Each number is 128 + 32 x the weight over its row's rms, rounded and kept within 0 to 255. Layers, rows and columns count from 0. Numbers have three digits each. The size before them is the row's rms in percent of the matrix's.

# layer 7 attention output, 64x64, rms 0.125, rows 0-63, columns 0-63
108:144115157078106106124109133120096226084088135084115208138164179179100164185116120035058144088128116079107141136109093121157141116127117140110124131133113116092131124135130117098136140123129131
118:138147145056132120099139114169088123109076051167134097127161175100151065129087101143136033033118107145126119159140116118120119088166125109161121154101094114121156117137160136132104096130146146
097:131161115138081061146081066172067143116088090099121184116141188140070094158157077165098166040146125117137152117121112111167122138154166116169158155130117130127178150123117122157114117127130136
099:076071146085083114123160126190115203111134170125058151200120137185052070114148124115036182162119133134112122151142118128139104112122123118119147145119112139113140156146125113122118133124118150
106:116172167164104047120129155169097134175118101162189110110138121077041102092112139200153072089054135125129151124127118122098085149129137097158123102098110117162152127127165125110135131167131117
098:057105111071150104135104139083136112164108083140092081053062096107117085091128188184069103161090184149138098114121139118100153144103107148142137123088107139187154151136126115133101142143115128
088:075094186128113091113046137111150089128094117143134151131171109145129159118136138042051200203075207106106122143143103131124140139143155156111119134142160141120114121108131110122132152109144133
075:165101109208108109138186122193150160187088176069161105081214155180102139130164142103102119125182100142100124108127108116097127109117121137108164131189142134118137126156126123155136167100145121
067:188151109160167182079101142175104175136087065233145153127084186071103129090127151126095117175128132103100099130123136134145107117131142167126121132180084119117137125146139083123109136112106092
099:190176142204201162170190102107066150066089108064168113146204102149138119122085130114138128095113108152102092130136148123109148099146089115137124135147114110124167119108153115117104098136154111
090:124135115138116158150156090102108112077181105082147173096230108057142187220183076164118143146160123153123147173128152118131137142135166160104127115122124134107106119128132142135091128136089113
093:143081116071173138153254158111178116181163153119150095101133073171112123186119166072162131132196137127134094120124130173139148144141104124121136114119171079125127140114112147124118120121112116
095:108171125220159128153092137083225142086096139148115169187090173051134162093108145084158154144156167087151121119149092153132117171133153113120141126155123155123117114117132098085135117122142112
132:140113073100177193133043089107116105106147147198092077103142190122111142219148171074136061118098127151149116121108114147131118101123135146116112144139128169155092140142145131149146098138132116
096:120180078110023102165132132093066126176113146050092126174132119124137162127215065137060187118158125128126129125124111118141114103127157114158142127119116134103137084137118152130116111120122131
088:211137092162093182050147137102175063150079180162174056123190125090118138097121174109135160098128148129155160108114125100081112118138131089144113139124141109115131109142156116104144165135132108
093:125124133102121126066151146134109108161069122150139119158142113022159186208099205133170054063098150138166102148144159159112128119143125117144110147122123126126127132170131131147159124124164121
120:137145086153147165075180125126178099031214118147145184139208138094165113193102161145148121168118078172141142117122165109155129124105132113110138138154140120120095119135148106145131155109128142
087:183063136095117124193056094172143086171081096133077134175129129112127106120081125143115178120216161115113146129176111108125116169123127113111126152086087146119080110137167136169110116121152146
103:120103119121098145124171085189197106121157158204086100097097226161106123145136099094170080172164093109108131078119119159127140064111134147076155125127106132115101123116124140155151116120108150
105:083173097132169111107145113198123078112172109133105049119125104195082061064096158172076180136066110146106115119108113100123094121093135127129129120115156139169139110157145093137115118149113114
101:108068159101118075166159091097153098131153061097123163066141154103156181171142105066137178189154133087134126116111103172167155100145154120080147127125150100130104107111058157140108151119139129
122:140116107173121111126119174106067134115196043142096018096128096166175086099146093065088191155090109129108111136137110146154121123141125112132094146112126124108149134142112121119122110117124079
100:162142124109086153027121148127142133130096139143138116098148092082173121194091085079113152096139112116133175201167079172103156142150142132139067172144147116128086126152132172115085126107122156
076:082141171133154144153126082136139084092085145085155184165108135069103208065064116170162065143101134128114130109122189121139136139084165118157142117119109168082093115147141150121142098152149142
105:194137127104185161099182147179123146094136150067140121124127125172185013079113105139107188132131109131146112152101130109139139091115082144138116149097129118153174125109092138139127171095098098
113:223082125211154105050087121166097114112143147098152205148145138116160111092083166209153127171118118139147142134133148114130121154124108088123101118140107134136114109101111104184133128124124114
090:097165103144073128150115134055118113135191013096195179123080162118122174164143146109173109108101139134130151085143140160141142112166124119115135121135172085128091125147089087104136116124134124
078:084134144142137108075130123106084158142172128117170168033165120155146101051175203131041172083111130124114139108093134109114101113134120137125135123159161107160120133117128075116129158093150127
075:155067144076154109131133167225118147211087128119081135090143141119158182140116103043080147120160118115146135099148136147094155121164117185076132162105118153101133111134148140142116126119150150
083:090155175149141103081155089081117075042177099095200121162138112095150080157133044177136175172116119143119171161166142099121119119145150089120119136140143146141118112132141139135094151154130159
125:190113120123067187079105212117135155093132147150136144166066085185111208153127140113128100189134136127097120130112145153166130163125097128120090110170153125122077104181114086128130127139132130
089:081145148129115105119159213066126124113169070149141191122071071158127065087070191148148124176144141148145173139109148131160143134139100106088109107122131111181149133124117082109136109137152136
094:065108180121206089123141110117161099173188202178119116107115177141130120170207111093181146143112137120117112124118088120155145094104162138108202131138172128137139133115084124116151130138120149
117:102117163101079138132126107161184120107155151120046165191166210113124168076154175147042112136189123116129147131132114105119080140088133164121141116136109149108117127121133118157146113064138135
089:165185147159187165154140130042223126092052128113176147165114123102155132115072089045130160151153132113140114090109175126125130111139129118134133150173119118122161118108134104114118140133116122
105:107153111073128120174183165128125083187087184065164109146203088101137195119174122107111088044114149150127110161149143135094103108104149123115146134149142112137136152138140160086168150132146126
105:101093064149080118158185120152139082124188190167144097130156133194075161102219134160093140058193131142095121105098132126122099137116103123150144129112150135130151156113161117150125127129142128
124:071097187101148134074113110160120146168063218113194189130154122158081096123108129037105151194064137118115124128111153143119125122142139135122121146132134101150128170132143141135119140142128121
109:125197126122083191139197153098172176091115076209150080175097171102139093154141137163174051120122127151143101143093157133139111145105114120111120128126121146117148106128155137086116087156123099
085:081087113171135063206060091062125175112150084135125081088123139136167124182176086124175130165044145108106130112116090125156160107142137128113107134124126138133142114102100144138121133142099098
108:145094168126146088187150137128112207188085147174096090087088164135206067119157197084128148080147137092140137117094070105106131135116089137097152139145118126115158108136123146124134146154130107
107:068144087174130082152160074164179161115083152143083117185130114173078086143111110190061159070155129108155137134133113077097098165098157119144136125093145140127150159117171124133126126153166147
103:120145187158105106191036098108123111142129126161120164072099205143141085056210121186146092092138132121129155117142106126128117142121135129102154127128068140128157149106114133141129156144082136
082:130148129119084123131131206118127178114149209167138076145139055079094156098077117107200151081131131130125129153117121152083129132168116123201132124127174128149095152126127145091108127172155167
080:118200127207100134117096138120131128071162221161099177201130100113159091116122161119086123094141152123136159144146110073147108121121108136171149129138109168154129147095197130085155149113127131
091:167140158167177079173130166064178178181092038143156181066103110147092129113096088135147161118142154107123141114101146141169167151185114114116121130127113109150158123097106092100108140112136129
095:092127101063144155100137132134166135094114122153080000135144069115135110153082072057125169145065110078125113130135073124143148118124131163165104130119159129117118132121152134139114145152114129
091:144063060137098116135062093088150129149134053147078130088051155096144120053099122138127113139206120115146126111137098150122158159106131125119080107090092141111114107112085113161118109110133147
087:090160186110153103078158074218209139096149132132167147114091118100121092174117099160203114209152113127126108142131123095147136130191156151122134125106135092148106124108121125142141147124122156
108:141174125228160180154102135079125155076181079142130195169111093185110126103161158200130065104118102149139120123153186118147121157113093131150140096153131135112137151121115116127143113121098125
096:122110089078147180142071109159127109178061133193056173149130117111138220128087089164092113124181120132114111121142152147100132142119141145116169087126123194123112128155101131121123133084117161
109:061061207088085079122094111164064123181156184113104157099137115099188110140183168138176148185133165136159130150100087115105109109126152144128131107114115107127106133115095162138110127140115134
106:057125137134162124093233121135126059112179148123173169098170072076082155119104155119149092072074148161147080131126170165125107105143119141148149120121156094158123153126140109126139119137144142
104:089109126053091145071075111141113119117202123109082094142092057197103184127135080171144131165052099146099131166134146149130128160117145131159092116095149153110108144132120153144130130134104160
100:098124132163118113139107084132100130176120191135123079116172111091186182168222179161109197117039138153126128119168111115097124127105150106136146138142130175114136129099168146112125170134123121
105:184109084067120176163129114155101043158127094022109110111133100117157107140114085190129111085168112174140146135168182111102144143137150128129085101111108108126113108133139174146143109115140149
102:144137137136121120121181135131102218083153072112183117084087160134101015119099101110207105130119108105159134136106128112149140110112104129131114133092139083162155153114080152083107117120143107
091:105157060203211122161060083055123067148138141086114064121106142126142168110137107090182168101124128120110113111142150118101142123118147114150150120165140131138144120116129126102198126120129090
101:192131188119112115132112126147128174163101155084149082149025106128091128102045049093174155192085125098121146131157097133124182152145134128134106130110142111114143155122133154145130116133132121
123:162077110118151200149093154127062132086122165095135132165116106233139184110127121195186063139118088139106127106115186126130144131125079140115149096149127146112126135154122132157160114147116108
118:236149115100154170159076188103103061180134172112068111085077144089190149147143202159134088149166131148146142124125133143101147133109123139142096119120126149113105132131105123130141120122104105
100:118152093120098150183188126114155150094109091065189126178049115149074159117077061103160080176205112095156118091128143132173125138152130117133126116116118122100106107130110160109113119113141132
088:191184121093133094137127212100104150230084126139136186197131096147158139107134187216121104098180135150113122138144138141115113140128105115133137143148110139125152093144141121121153107119106143